Weights of a small transformer language model: no biases in attention or MLP.
Each number is 128 + 32 x the weight over its row's rms, rounded and kept within 0 to 255. Layers, rows and columns count from 0. Numbers have three digits each. The size before them is the row's rms in percent of the matrix's.

# down: layer 7 MLP down (transposed), 256x96, rms 0.153, rows 143-188, columns 0-95
# gate: layer 7 MLP gate, 256x96, rms 0.175, rows 144-189, columns 0-95
# up: layer 7 MLP up, 256x96, rms 0.163, rows 144-189, columns 0-95
down143 097:088199107062169104116187169094142105121155123104105077134118140126127147066154089174122110136127064129161074136145144179067145149156107088208132087128154090154118138138122178103126167119090131093132144126148099255137148117103112102107121146103117111124089110163130116108150128138129118149
gate144 093:171081141139146111113173121190161158141178113175124099160104113068146087135111168122104097145131130091112116092156131130175084139116110058098142105148136115157131194146207118160103101094082141094126158078140137148106162111184182151143138159084059144164119087196146123120171162119158106122
up144 093:131149169128211182104131138143172097145096093121074130132155121126128121126098143122113128108159162117162192083161122099100091150074151140185189100110137096143089146163116112105078119158097160162085086139105156168115086089161074099118067143106117091157150126118114134151173168129195080072
down144 093:146153132160132114122119131113137085073108096091014184080122112158123119115155164143173127110139116156112157081117141119119110101184106126201125114145138173081104147126085145135143133081111137119144111102169058084115139090090134063130121083156123159147117129076094127123061098068118090085
gate145 108:143109094150083121080145109162114196137173120165223095131119141104163103155067075156157114112175117134108130102157170144180142141131110110179183130101139150132103127089124170130118109071140141098080163145177125108151118142131127198143164134062187158166139140153123158111148179171139174112
up145 100:135202051109135095105076101167087112135115135165077141128142122170079165120124114121099127127119128169140124149127155108141161127127155156145099103081172180124140127101115076094075116177118157142145165116174032144216130095117131182142149130157109182136120150087165125122148124174155184129
down145 107:130081144186106158134178186154087204058142131179082116176147143159132075118105106136135176177138146118126106091137130111132146099134128125100120086126162102138107120145126154146107078126173100064150091164182109012094113120099161089150115142113128122101132150134119109139127119069128080149
gate146 094:181114133120109104142151110115148093091171116144156109119081137124191107184100148190110073120127112144166153136065113072120136099160098159133120158160169156124172168122173071112072118040145178105137163124136140122068157178125086155097122114169153121079103083097142143135128079117086104153
up146 100:114127151155156140098114061180144124109109092105091135172091105119170141150105140138122157150111098107068138141144074216152119126070157111140088101131138170136152149163147156145107099087120191140128125122102199108112185072178147127143060187122146130166091106177140100152163075146091114153
down146 096:096096119128164131214164102135139017169206138126178128178106118124175097118060145126114138140116089136151136132094092057105106090126150124108095122144110110090125151099166094107108091154127140184126100116175158088104149088138199137157114157175135138161117102107181132145139122115122109144
gate147 100:166170165154100173075174182144097115099170115119125131134142123148164087153149132143180177140173136118109154082172130062095122151118072059144129144123144075106081123145109103121139101162154137094111108129178125106165135146120149111145183179104119161141128113157047066148141106050106129171
up147 098:172095190119088212162079148124172141197131108105099123125088076096071141153171132146179116118111086106153139186105117124156115123125113103089092060085160102174124124117127129159144158173116117109088130146108115146126102193091050084113097128097117148156105150128132087170120156120162152154
down147 094:098160188100129133099098164146196166135101113122148163144138100132122116115122151066124132126155188102176134106101168084127156134168083163132159062118080129184138161118131188091160116104092095136127161127085092125154188047107176070123142107164102143170115154098078094138107127147174132105
gate148 103:118108133142089180145072136123118104105123128134169140161131103110162067155153097081171102061162126116161163113081108107153157091101132117099126164128106114122061165157145155090089143095028103168148078179150113126130100143104095114156125135105121224101119113137108160142155137135072176169
up148 112:132110122107167148177100161067120078137161065157144173114141096164122097184151156130113123162117119162166136157085164111132125174145100131155079103189141105128060158136099181142173160129118132130114088114130160127146135131127144127131092091158176202195157088101170074142189148113076130166
down148 108:093127163126122118135184147107128107153089188128091104149124124121128124174173142106125079143133169119154113140122114175152135165106151137011144201115205139121212169126147158107124085142079110129166101138090130192109109096107131067112151112071144076135105164111110135137177106121124138134
gate149 087:159150121122060119175122156140123154077140162140075134157137141112052164145133130059130159134129115089150133117140105127083089111108095113149104167107086143123119143092129115117116143094135109035111122116160145079137120128176127159125071119084172136166193132027115163168130129139101054154
up149 092:134063166119098155084085190122046152099102091176143124219227144147117155141158142124074132177150124121133097112142113146134110167180138117116143130144179097137104140103113126076132170130160125118154165182126120138075161120153088134120116135099102112113159141122176178114097183148155139115
down149 092:120165103105173134078168146139102156178166044112138132036131141117190166174126110093137114083119161160130097223133148113147129155123163117153158109123147144142093144184132160091134106195098090135136133088064116162187102145093166117093117140103136118107118130120152146152104162121110093087
gate150 106:138100119133165109108110107086134133126089178159144066116196103065141099119159129085123134075184175114160151087132104172151143175170090144136168129141054093169075175166160108133115151142088090128147115164111122114151107143124068174118172095149196151149069131075142106146125137160153134141
up150 101:125161167127090156098136077106113155096145121117118078169067165125088113112149169139059123135191078147103109169060108154136152108153132129159148153131182135106128179125097133181079133104162104101175208100067089135118151109125081160173111152101163139075121112107132153123163121165129171089
down150 097:162114159155124134148089127122167182175171108092254140121111135136134134159124095035169141098084183123158163128155179117100115132106126154164155103122091127179144102103131183125203170142119113148090124150136137176176106130138147125091131123119088112149143120104159098093118176137154091100
gate151 104:190117110131218147119115121106087084113155082200161133167187102189113178126121041144129128075150165121142155145068133126173159126111140149118158148071090102159143137146106152103038114090134104157117129146122128118077085120142119091118093177153139131088128131138145123131180131106142146132
up151 097:120127115146155142187110155112158099129115135095125101151096116125149121148142135153183182154125150051121135030155066132155170116163125137159085135137118165157116094134177157149151110167102144126147158108169137115150122105151106127166084055112078131138145156146184100170149160200220128142
down151 093:165119130104148181089140129117134032169118110114167094095085131132171070095145103091140155104165155177131141163124075109113098143150117146095180134096169100121127150124118108111132143157143173145189149196115148092140142085089153101123096170143128115097109097210137178102152173147075070131
gate152 104:128120186130105157138157080132177089150180152108080074128219107147133160167102109151134060141122122075132166133117106131100109170169096084129125160131134180148179120183137146134201107091125139146093134167134073117144132077120107105148103091149055175112157137090137149113100174134107159102
up152 103:108124126113121078112105175130182168131116073135054153131112128131117168100171125147109120060128132114123096154143139125124144098099121198152128120124110143102050115153164142180192113134143160124120078091148201164083111150160165133112114081102056104145213135123107074124145094110146174138
down152 106:103118112150120149103113145159125162107123096100162069157125128102114098122144079186151122133125117124133093098138103134130122119130094086177103116138086148071145094174042153162115167131099077106167079131165169006118141084158088179112177115101122097084107154160135100169160097132106150149
gate153 097:124126172138106105121107096110116110105099130193140120086116039124125042114115189164166141093140124123108189121132074112160144102122097114132139101133085154086118179141147133108102109121103136145168122192154226086178142158176117151145150097141065091147164150109127163125178139111130151096
up153 108:106159158108122180154144151154073174106114142115163152133102188154134105130086093061157116121163139153127145167152191090165163163119158088110139089160094125139164108169201089138116160122109176084073116113154065133113155161170159141164142145179137130135162127164208183145111155099136144143
down153 107:116153063115079095140084109133128090117122114158126035155091093184159186105133132136168103098147117125100108151167113149143131080052127122101149121133130103108158162131133155102153126112120144089127175155087180161124095144128114153140102075122087095115152152129085059186155089140128177211
gate154 088:159173136157104070080179113108101136107173090114093127107141080126125172121120161123089096114116147188197131125049112087167083097135081075152095151108119103106168145136084078123166109135159107161096123187151124132122155145135090104121148147175096183101164111145171093130154191105134173103
up154 094:076042142106114135120157114105135089124094155122072069125079171156142163099126099034132127137158167084127154127139123084118133101130182087140121085140094150101104125141182155119068147132089117121165171127138144151096090144086101175158163139074156093165147117127139107149141094039113121121
down154 091:108143102146100135115133155210169036077112163138155102132141128143163153178077132129140121139194147125174155185134115110180151150128144165081135146124106100123156131140154094164157063099125154111112131096132134132115077121122168129149144093070131157104092179157083225119154137148138122071
gate155 097:175192162127110135162079131124150090131131108129131099128097077123152120131121124100138108128111118196173214095105119122094144090105123105108117158099186077079163108178181165112063112135151175158077087118141117183059114104153107138156082135084172145121121153135148187161159116171115126145
up155 101:156085134217129105171125114130177156150152153109095087118109125152106109125151125094159129133116131105069102171129090131120143122125089138085095178150108193183116131157093120107164082128074092142143174192132204037153099149075155090112085167147128073114110134120113129094115104125132093136
down155 091:158156160109150110123131091112094070123114069105130160107126159133177168138067092106132065094111075166145116120082131109160144101079091167160082126100132101132121156154111113121141088097134157159116129097033167069085136090093096131115071166101164123101131087102118140187125110150185092103
gate156 089:123161181099096101107098101138106064079095085119167116160114175109149139167079080168146050123107171124180117104103145082122113081147162114156130216097132077117133144097173108162090104106104169141050113161106098118145123152132128123124146096129120098140130110098101095146153170072126164086
up156 088:115138136120209172173124134116126159147126123133076101102120069148134158144159109101135127065105080172065175145123105147114146119100140108102110086148069094147173115134126127179159164098169133206184168142163144154100170092195117131134093161081049123113150146163161106160120113130108150139
down156 091:111187144091129105104110124096107088162153123093080086204128128137144111098116110162135134071111152120045174137082152076128124177077145148154119089143089123090122095149179128150166068137130161133109127135137168080161149059189076093125170161113128121126111124115130139169150077127113170179
gate157 112:175149093181172137142103114145106052087150148145072118168117058151114046120175157128181141155227112087136183104144122106157103173179122152114121134120124120128125104115119161092123154061170117120095111136178126125086146123115136163101132143112119154174112133119118083126121146068093142173
up157 112:121163165079079078125126160188066132117137105136114123119076170092150113123087174176124136162109121172165135162142099130133127104169103144159131104163210083110196093144113104144104121139101126149127100125159089170083101124113139181133105039107157154107174153174142121147136074121106076091
down157 111:108175121160115147119160145135124147187160109034073129154176122096137157168127123103121082122157129138147163127212147108157109094047132122150114189106143099123120193143117158077116170131081134182128137143081107152130133087140179155152126115140141149123124163117099143151142114118041070097
gate158 106:169120167149166083137167156099099085120141129124096119099147099148086085097115163133112131128113136164089091109129203154143118117154176115119148132113118086111096136132167147127102110117113145113168088096065107098092075175138100178037090129082145140144079143207154145125127179096146211139
up158 101:121163157104146114155133127068160105143170110208165120095083137156144066119144071148072116144118125127113230174128150130193142148135153122105138165137129105171167090120096151114039113150126076161146105126122139135085128139124087198133120157154150117088110125151196130115163121120149173126
down158 097:114140138148081130146124080128124255117152147092178084126163153147174174104130149170120104110143097137150112133179123131167123133094123157159122177149116198104101132121134171121101109185141099122158110122096137239166136141140072086128170122140088156142122086113113146141112101131086141123
gate159 114:155192112116182171106106111099180102086174069106140040107151120167090112123118124097105134130108121069138127117087121194156110132117114142130164098143100048142101093150128088116167171140105150149091143134178147106163167116186079166113135097151145109134107106158188089118108119184098113096
up159 105:146152144136141113135153139102130149092162127140133086140201129091103108117175123124129053109136087110117129148158087066139085129209122163101149124148130092014088151144118101122042102130096085130161148148150149118185112114158149120152125104140142163166103132078088071115147100139094078139
down159 103:119179115121185131085137182104113085121152128127138094124197139134162083181112166134116168134118163093204122171145123214146080120110126138173110141122138111107115128149088099116197128116131144110110096095125156131162127121138072075195138082156166100072057121152139097136127151173157099106
gate160 098:176117096142141097102107117100082148070190078179091078130144115163090084097166169166128098138070164096115160119170188087169147084202105159071117131098067167104127132151126150078118120092127091134108107108150136127097117104135096196121108135118146111125135164097118158070173107114119119130
up160 102:076149125121152151168131157081151115117126121110083143144114130030177148130101098076175156201155137081131116125150172126145134140104122138119066113209129135148125091123153196087113120124183115123067194126105163115135155176125135159094133123076136077112106126125137125206169128157123139136
down160 096:123175079129129085144132125143180079154099141084183105162170153097142133087128187169146139116101183081142141130150130136154113177129179140070142133064135112146166214140131128135104113079123128128045085128129175151146153121140177167114151110154136136105161159150113051116134086184101132133
gate161 092:162074176127089203179106117158155135129117156138104195117208100154149105171168136127159126160123135138148204127156123129174164122085115123132108155138082146145129137094101107076109168117097142071109125122070119152148134066175140136072105166150152123096125062187172107120121110116163145153
up161 093:095108135073157172099150173090078180129156106177092112163127158069179163142075136067166129085080055116161144209111120184166091142135144103175177087087139137153131145117121112101134126088099103111108106126154142155161151112093120101109110142161109100147163159150101140181126098111104104093
down161 093:138145101089111120146129081135153119199155076129101153162104104139130111108120112050114111061072129094163078195121101104193109133103113115107122102093167131125121151122176108148130165169138174113162167109151112112116172175110124121133148150112157187104179125107102225100125124080153102078
gate162 098:098143103135105174149151108166127124112161153077088086140115143159123115108069168105182178141191119116108117126128095095118137151093067136106141095135114095187125119124116116169112185153132142126081181111082094111096051201200079169114144137128113149160179152150189129156088094127120120112
up162 100:161163183124175171090157111106087092100160166146083111161138117108141050157177124109188104124148112153132131196093161131172123135117145122103096137103143144145143110099091152133076120154113196163144164104195070133134121158107075182136149094109118103135135119115160156085111172170180089081
down162 093:065148091075144098154151132112156215170146099150140192119112100098138158092080089157159087181163164121148159143084133142110084136122189171151143106095168099102090157105151100161115105112068183171137153138128109135142147164143111105112165148088074143183105110154111134144183129104105098164
gate163 108:110149129116090166128113132084062039079123145075087138147148159138061196115139135102189152097096159134124120129141143168146055088130150097126135121133161079163135137125083161086112103132127149063116169177160205178117141114173106100152107115076129128127103156150123138078141131094112124132
up163 104:137090138117125168154091105175163073086178086137118142139151158109086088171139144108136096106110164096135177164084077161117137163079189127105181104145116197127138141185073117156120129136132157096140174143145148136191097152147190124144091115136184146132131076098115157079177100132173163128
down163 106:116097147148117145169099138142074124076104061097168121177117072109117163134142155089152158145126079118106152123082106139077114148051142119133116116173182111063136161145141070094135111086142106106191142134145097136130094164132130104145156099121163163118109161209189148086130091129110192149
gate164 110:132186146166119119109050059142040131167204132172099123098065163149127148191136112137106108158099174165125097101131096124143057117122118111133155162105112128105118164180135105087090101145112152128076175144120126128132142159105128099134123135131101185163086135162079128105131121096150185158
up164 105:145093118132089097140152137105121112135105073086127147172095125093197131125138116128146119088118088153146164169146098115098110132176143180065114113121153210137113135110143126131164138084142121109104166128094048073061084111203103074133089074083175167119148140149131185131147097118130118101
down164 109:131117112120086117165065119061176068111105115103096123110117146159117124134102101091156172087136098111099087091175111128130098138134096135113119087132106115132132148108116185123178157051124150132124154163155113200019097134091088186112154149137137106123158079099164122154081130084153159103
gate165 093:160155175117075104146092112043089150084135108144076144140128104122097175117094121082088120155121093158133153195152160148117151112118096136121133110086083112121165134113160170141126084071125083141129138201170174178139154170119153124078098141158133123069101135091109170184135069170129115105
up165 095:115119160129172132140124118074133172131103131109109123169109163094148172138196152032098126078132123168122133157178100173197099182120095084121135144098119114141162131118090137131118173131081103088127182162187108118076153166150100112130085115117099125127071090090113177116091129132151197108
down165 096:150090098162169075137188137143139175119145091121174094116096132126215126118168154091163086106105134150159117114177129131151101165120091084092139188154166095098117135200118061106139193178092140171146144118083133156084106115152119136143138115105107118145146131181140141094098176086158147078
gate166 097:152206122139135104076073089143069131084197139168132126083183107126118086158183092103161117121115114083132099131130139119166128084137155184118162094131105052102115164113136133096105085128149121119122099130226119124088100149089141112136153128191105147128082125157140156085136175095113125159
up166 101:150125110132062119158072102150011115137079183180172115088107105169159130149119149177137132133105065103146132152095115100153096151117123149134141156130110154165085071149110164079152118130113147111116074078159172082143167138065140193108113131131134118137148161137137125130121119193136165111
down166 102:105134132118128126156169117102174098115209177167015143114083102164094091109131149114138148113099124108129147143082155116127144115054166148122136117106140114113154162135097131111154095156144112204084149181098122117208147111070156085114088152134088156114132123104138161105123134126052150106
gate167 099:140081123151159122134089113075116153129078075120103054093149160165136178114158146135141103115179211135123113132178102109144172136129134100137145142111116154086107104134122150123161143184134110063141147135144102083142182209147188188091156114118131135151138141137120099050125143126069107182
up167 112:132138154124110088113158127104133079118122125109119070197188129120125153145085083108116147102149129132111142121131107074139127163098184107115108100111060136119165108112072161169146129067134155122179136121118164146167101132132154123080097077112153128104160154182209079158195109098171154204
down167 101:078126179067127177128147173075155146118170128089126161122087166142119193123099124161163147103111195111119151126133143110130140163132144087134085157106103128065070104119133144157166196121114164121160107070133142091109157170135232082116156125080143087156131129092142111116132112084096121100
gate168 098:155145096151118136094135148148138107084147121134147123083082163159148148122149140190098151142146108144183084094080104110163162145039102072121074124151077124155118112168148098136134174072129172135111159142176180153157136152148122156166189152107114160164146210116133153153193163126102108164
up168 103:133142112145079121214097109101116076119104140080123126133112140108182134080143145131169087143132180112101114096176178104084140101132097171105196128174105146092128201137137157128097153143124105109149119157109099046130166109144175137132090150212098093144110105131139173141068165147153105146
down168 107:139112169116086176126132080151091119123149074131084060176156131116135155113163177110106131128118170151145128104174127139196106140112146086112111127110113149094120148154167130136149101166064158177124142108180089128131088108077051209115099089129084107113114153066105146128136114114127177200
gate169 099:067119159107064164183093168128090099137100126100104104123114133158167115170116085089065120162178195157152112136144125157167149103111121179126096125110158093124184129163169145121117172148162167146138156094069098131075160131119092141114158141101167088225121140145101123095105127124094173114
up169 097:199121112141107133101187132144130104177169105164127120159086159165084067130124094119126145135048176123134111168050166107134146135146108105110126202127124093115141076175063082161160134147098107125132077138155123154141117098129113159138070115097119074084162154173101123088139126083147088123
down169 102:096145156200134183146090173075087091098112085135158145105129170135113190176127126175111099124148097140120184157119144123193105161168156141109099142091101148155149148170149111101140104100160134171125079111131161078068130153107109122099078086071153163114076125141132148083099158125125186079
gate170 109:121129136105161062189115125189143131162154136138143132131206104108106144156141090113165123158206149109094157152126150106158062145104122132146149115162091077110150164101180163168121027134136080116060135104153178179134097131168158095147107145159087170119109088101096139124126135146129130148
up170 102:118096110164134164134179132143130083082163098165132121128161097117112163088153084141148161193134116098141175117093112132169150115119148106124140109153113169047114105083166149149087066185107120134090082076108129126209079178133136144193152140121167131162102130087129201094094152134149125117
down170 095:090138126105109153128163142112136176146095086124185160140087140122138110084111127093087115216089145178154123100136202137149104120183140156110121154167146102143134193131065086129206128120155135097125143110161080163075099094094142120128056158129181094134115108126152131154165123100167156175
gate171 120:140145130165146132074118175207102123130050183198108088116146089101094145132094126122142169107131125137143131060148168138141136066101140188192132161118089129131098089114172180089104087166122133173099112112116156157123143112161132128150132064158170124139136153104143110218112140139139156120
up171 113:163151093076179065104095086176097147080117162141177098082118122145114188128135119143132111143102134151125142083124140132109202135181127164118145095085086150114101138089190156066092065123139139132131129188108107141198152109142137161101131139128130121151159160125167086162070166168155110089
down171 107:175096078170138132162110106091159095083134115110061142071067129124140189165159148150092094139129121126130150136138104084097101153128152166092107082137123129120122143145120102121205126093098136146155167105125122000099134147135123131139117129208138101148142135125164104041104139131109137147
gate172 111:141134127143137119103140123156132140067159157128142085145132129125178144150107096123139059091132139126173165122039105111118119140150111093097151166167087135097123154117124060101116092033062129146146074086110109113181142162098101115173101085161119161168142066154103192135159143108127120177
up172 103:088118198117108131214102220116172172180114154130095144119165155124109149086189129124129111100131158130072098089168131115101131138119138158086081129095125075165102117112107123145108164128167164148104135122134136060119121120150142146134104086136166181148071179137152065141100124106119175079
down172 098:152139105164092164080160140177124168096193155127065136134119133133176157110078111161158112133093098136135135177134078116124097149157147042154159191146088137095124139103177091108109092068087162133123060108093135098124160130158162137139111109141145072122124070119112174093146155151164143181
gate173 102:145168196167078112135146081066117142136050144165167074129080149092104190173086137121108110108186139136153132087135131113149119110113074104115086172123132111096159143124136144143179141137111165152188182161132123120159137115120100162145138166026097100128117149113127119107107189098104129128
up173 097:145107196092086123086117163103140114157140176173129146148150124131054167126120108106087149115158102125120134116119169189127093125124154099171069092114118069121105138130185105127220136153147126073142122140064087127137117119098140118119090107121142146192125065124139087118096211123088116086
down173 093:125137160114171108123151076175100082173095158143215115142096108061113117140151145129184113150130065085124099150142119084141105173123135128192143163212109094179090103148091111120128150122179136150174119095123121216100147164137108138137146136157137101152105111173126117105153089151091113090
gate174 097:134115199103096066121066092149123158132153089142100087126161127156127097145168127114119098150165159070191136102195100149124149096153110139138139122126109072088142120113128122114137112096135183167094199096161164131067121068130105154105192146109161140079186156152067082137146142140139101131
up174 106:078148112131125156164149165147095134123151179103116118143103152111121174166098130102102095124141070167096149129049210122103139072138136127126147177109109138060168130119128092176181148128122132149101120101086092078160114137125026200149099109116116099095081115115152125169132148115140181116
down174 111:116111128184051129150117171153169151058103146166121048132156133051132190146142138126133150098148114091140166103117145106161134147166161169102122106128128093122128103163202112200096125104107175135090079128100124098110151081183085142140138087101112100158158181128093132112158095113148150118
gate175 095:120134148153143203138092127147105097113173158090125105161130111146159150120149083115165125141108135136157153124151087113191155068208113045118095113109078155112128159183088133135072181076119164123088073102169158143135073128137097144142093164112094079140095157127119142094114073121101099101
up175 098:085137085130081161101164127157057122107150161061151093125112173134133178049144080118153155042119140156090147141170117144137173108107151080109169164152136105090139143148132106112157153102110126114112088071105150147107163164184118063156101135091090164109146137118110169121137110090074096113
down175 099:143087170117122083122156142124115228122154097115147062072125183107082120134108165076138149189118172134153111144125117121095100171117168062177129167104169123170062120161121096121170123122120122141104181098101104109098106162139150132110112104129168117128122167188133204122107139179129139095
gate176 099:133142196098118156142086057141140142093140072088159115111106199136080087138078132067156150128176122095157108126132148103107129188067133157066135124086129150120085146157121131210136117152117193120112119205076167120089100085111111148110136106092111138135119157157128109115154120083129152144
up176 099:081099144122130185113170122139097124085174130117135119144164143138099082165159113122150083182087104122125161120158132124098191203099088117100113123151090069128135091100154118126161108124187166168116202079054109155172110116137098108045103087127124160155112121128165137086080111132099139116
down176 101:125129129157091084138165112157130137138118169217104137158094094134080157119148174113152103118111084135100153112126136107085116098168072151124107081102144118114212121094159128119131121123117124092170172170164101132187133148156148142165150020166107154102129132104087102141190062151089116112
gate177 093:088159164124102111158130106144096129103134109145094115133092136100148165160162096086174089106137198159076140178148119144107099112159074146141151139069136062137167136140153128110131169164111206165107140170114166126135156183126110054123154168106187183167114161166147133158065151116146171122
up177 096:147108183113159145145139117084126119058087168115162128117115042178113104080073116156100202165154159097127074102170139137118128084157112120175086136118140164165138138134109142156055147102108118105116161136165150134126099090115128154130120142158183136103068112171107056112172164131111171153
down177 105:134128133128134110153177069151117171144133112111064206156141107139132122060136161086195118153103148090127052141118088155109140121113111152107171092125140136141132181133134146170152139136101186102157088107179119108120029176118176071129083125135173151178112125166108124132145098141167154120
gate178 089:143138147130171142090157111133198135075096093110154059128176150060152136114032124159106110104124151125189133111114128143147136046097120123084136114160149095126087132175120166150134110042132148121100125163125112145165097190111131141123176148109158144132196131159110160128185109133143150150
up178 094:175138192141118112134053074120150093119126120078096132107198125146106120178148125119160120121068110158183119149142120126108143156102109120153121146122135082172159132121112095068123161131179115093099111091174043174092061179143113118182134132174138100077168092104093135100151100108110114150
down178 095:131144208121136151145092119107137121096107081192081117133123103132122136150116166127116147189160170090123099144149156142156049150128140104136088149107139071187097119132165100180142111162165139141173121080158076186118170093151115178113208123152177128167158146119133061133134157120104093102
gate179 092:137111121183101069110106100118097160062114100153109094119106118135109120107151170140094154147180156107085125134145130130148161184177074163163184113087151173184082198052096136134127158172114172106152117127166129095148095147111121121135109141138109126230109136144118133064111102114092130137
up179 106:082114116121132083136167179092138162163121128111103139130119191164098166096126074130187043122196154093104137116179100122178131067116161140159157140138082128091170108160142139120126125125115062182066157142137134087100119121141116152155158135124140129103145073119158143181156150080180095085
down179 103:145111071176112160135108092151140189077115125156102148089186073175149108129176183099104150080128163120122104158123156112078130149121138121103144144110210132172120135103122126106130189111112100127176146120152135107183179095163103155123131134118124174097172233189111149107151150105127127111
gate180 101:135124132127118066217054126139122144130086175139093137106114077091129081149101182145144168095158177181122157140133146125125165123117089185101207130134131144123178147148128144117130097183117136062145170115124122103094117114134145108125097101186157191163063085185107129121157137114110120117
up180 106:081197139209142096144134156128121140094096090131121142147157162053070132104123135109064165102183127129061113174081113132134102183088135072127124110135079114172086118117115120113138152130144160127133112114162214121106173110129094130120133120115107038113080119145154152129105102155141148155
down180 105:084099093086113094150109142186127138145158155139087163204106149167070158120126108145108079177125087130125129143196119159177130111135143150068143174096140079109141077134095092102062126066104110139099100093163058139132147160111153141068139097115065140124138159125143118164146077135107152139
gate181 097:101125189114086115094150085125114099136127120144129089141085121126057121117066085146105192110146102091094138146097156107155131147105097109119140134123108104072168082155184112164194141082132175094148190095135148149133105140131110061163106109070118140192120133120071109168179108136171177148
up181 110:087131073127117163113123167073149163204116118140148150154141136151165111123119164089146113130191120202116085112143106092078142169107066159126183130139120174179165126129122164074169120114192138092092159112098189096111118142118124133151173115106071133092080104164128100068133151098112135101
down181 107:106104141093162167181140194169096200129115112126141129158060101043164154143145103174124079138121153160120122129124102088116144155129138124151137123121149066147100164152097072177150096147142144143160098166093054099156186110087171162116141130157103091101140166082150108130092135099106102172
gate182 098:177172165175124148087117094166124123159115104148085063101200055122074167102138168174075138096151140164119101136125117153122158160087167140142195134109116150089162088110121197130075129149107109140158084119064087139156122107172129129134154124132175129152130133091152186099085152119146129147
up182 091:116145181126108153195105156179147133115164143192117159080187146140142113102149132132108124122102072138099094114116189175130079105143165126130140128151111070143092096107135136083179143146108133146182116034055119117103144119171147134101082150123141115140161164077071107170075153151108112147
down182 096:155085153099166153086145120118150140217120129110120151092129112119146112181158126172120169124133086148138100136154154139186109086185193155106069119144114163145144150062144191123066125131113132120143107174122155180095077137128138181124208119117157169083164138135145118115115170107183163129
gate183 094:183134128124072093100158123124065069111179104114096120111105154119154188159132134167109090144132130156202197097091082120104140082109105131100167140134126205103135143105102134123162087107115134089115092161118144093143158125131142130202144173145091197165143160174158168155096145086135152137
up183 102:067124137123143166113152125142135108166097087130124144135159116081115112124058103121155118098170102139134123134138128118185134133141135132150107105126107051127134158171119120148156093207167135160066197106113114112170086117138089077062149135057158060114152099160172103183166121115067131099
down183 103:134166144163133161088148152145076056129146120139141050110165134120102135154180088158085075081139150122150186143119136075149122171141096133127136129156092082159163138179087137086137108075151125136177067145112163148083087129123135115182178159138075159136124176091128185152158116094105109157
gate184 103:149116126083131118179138110095135067116088072192157074163117118149167120135136149099120171109133160111131168083161113150160111088095119163117142160084112129182106167168125100156133104128143143082136098139096194151056075163116108128120140064141107070085162167166157087178136082115079141131
up184 109:168143156145108146075187165110130087124137128162049109127111130078150113107124116120165187150159136104188197098170129121077165142125128099171151112067145151178079149117138164132109104168155138150101058136141151149101094142092184100150089146112139146165139169115205113129098143089137132178
down184 106:078125106164115148092101143114130156086089167105178109100195114176096095105131168144125099088134092155129142164097126132194076158130129115069130204119142111103174131153121142137147135188120142104148151107049136202116093163141128126110112106175175152143137100118092187141096073111124076157
gate185 098:041112184136104184150079090086102157103125113085097095084100116105165123137121153162171101111174157120143154126131119142170141118131156243148132187162120095125124125111118146108111148064121085075089144127096168142152102129125181128104130136094126146084154127075126163096086150133136164174
up185 103:082116100067107117130109059150130103049129152071064160167124100117126138121172112140145118162143113043108108137165161190124111186150125162096135158154112184058155138170125128111141134111122151116165112097110090140148102170138153148197146126103123056170141126130091135097111107125073149141
down185 099:116103116129140161142122078184117197123092115190157123088104136144152083139125185116129200128173141214122094155079131102123093099093155118149117111137100181103098128126109129108129158135173158122083071148188100132167164152141140123124105138177146119135146091163161120161215153116180092103
gate186 103:129135123144105089078098115081090066183112133147125104134129118084123100095139091075117082144066152157098165187123162110103098138146159109155162121202131161094128126118085143143121120226132192193146159087106135113146116031138154091153103117122136145154122133111144134142090146155086107142
up186 099:093118088112097120130148097101114134168105124130118138135079121126152127125135191131142140165154155110174179102153145129144113134130168184114104051150106111145106169122163124101135148107036126111102160142149119209145102099140161117122142074201063187102145075149118166098133170157110117214
down186 098:084123145113141135131125131123164160087072160121109104117220156101107099122080153117117110136194086125161102115074112141156152156132140129157120142145116199081101178085081162110121108075108084110132135135110128069162057154064110099075129114091165126106130094144084135128100131137133090048
gate187 112:110117150179103121174084120117080137166072183106144050154192126105157183102091116104171128113080126167117134095147082063152173073110072099127097127139108106149090154138158124070073140129134149117122152116105177109089165097159139149144121162067114125131101160109132163113100164162166092112
up187 102:142097075127140121093163082107135091078092130164127098193122106136094129083097172106202071121101110142127156089090137133088150172164086136103140120170103101184123102112102124156068102163059141110108059165110125102110155151191114143117119150178137147081078119131143122090147169088149159104
down187 103:133065143123126170126101128149098145117180110104102160146122176097087110180111074155175125168167130094157096143100188105156116159151106147029120105128079162120201114125149119091104121157107144145080120106160082063137100105151103146116068102086158126159133140123129130080125165156108169191
gate188 098:117152144115098084129118114112063131129157100081112124077162113074142066151175087145145166166163127153180082130096174116114114140102128110165135155152109093170113152119188118186116109200176140098155109090122114147073102070088137187145150066086139088124118153119128074140103091083118140147
up188 098:117084111132066128172125127120141124090111151083111105119131134140089147126167118125182096125111108087089149104110144156115121168091153152120108117078091103164126122121110107151212100129108103077159132163124131175097220108153122136163084192133204117094114190087083140147046118140112176113
down188 096:176080155109128124137186167130166093127164090094078202141190092088152147112079097132151155109126135108118110102122100165153107138144118141148169095184200078190106154120140160148157133101162153139178122172231127100099113080130153097123151126142146125082126113139107138093138166138085104120
gate189 095:102192141137155159056168113095119114119098043142125139171175132160091075106144132142185049146182179113123157100121104088176103095148119138104095122097100146168136151198142168156125126105154100161137098130118125143133168123139179136112059100086139120100153132097172147140076162140091116115
up189 093:110141158154121162174096102090127113094095119120161171114139107182157138108207146110109050127116160162141158124149108129148093024141180206126070142114118137135191092101105110148103090144127123155146071133102106193108110163141125141158134108109150156123125153144142084150080189107121105163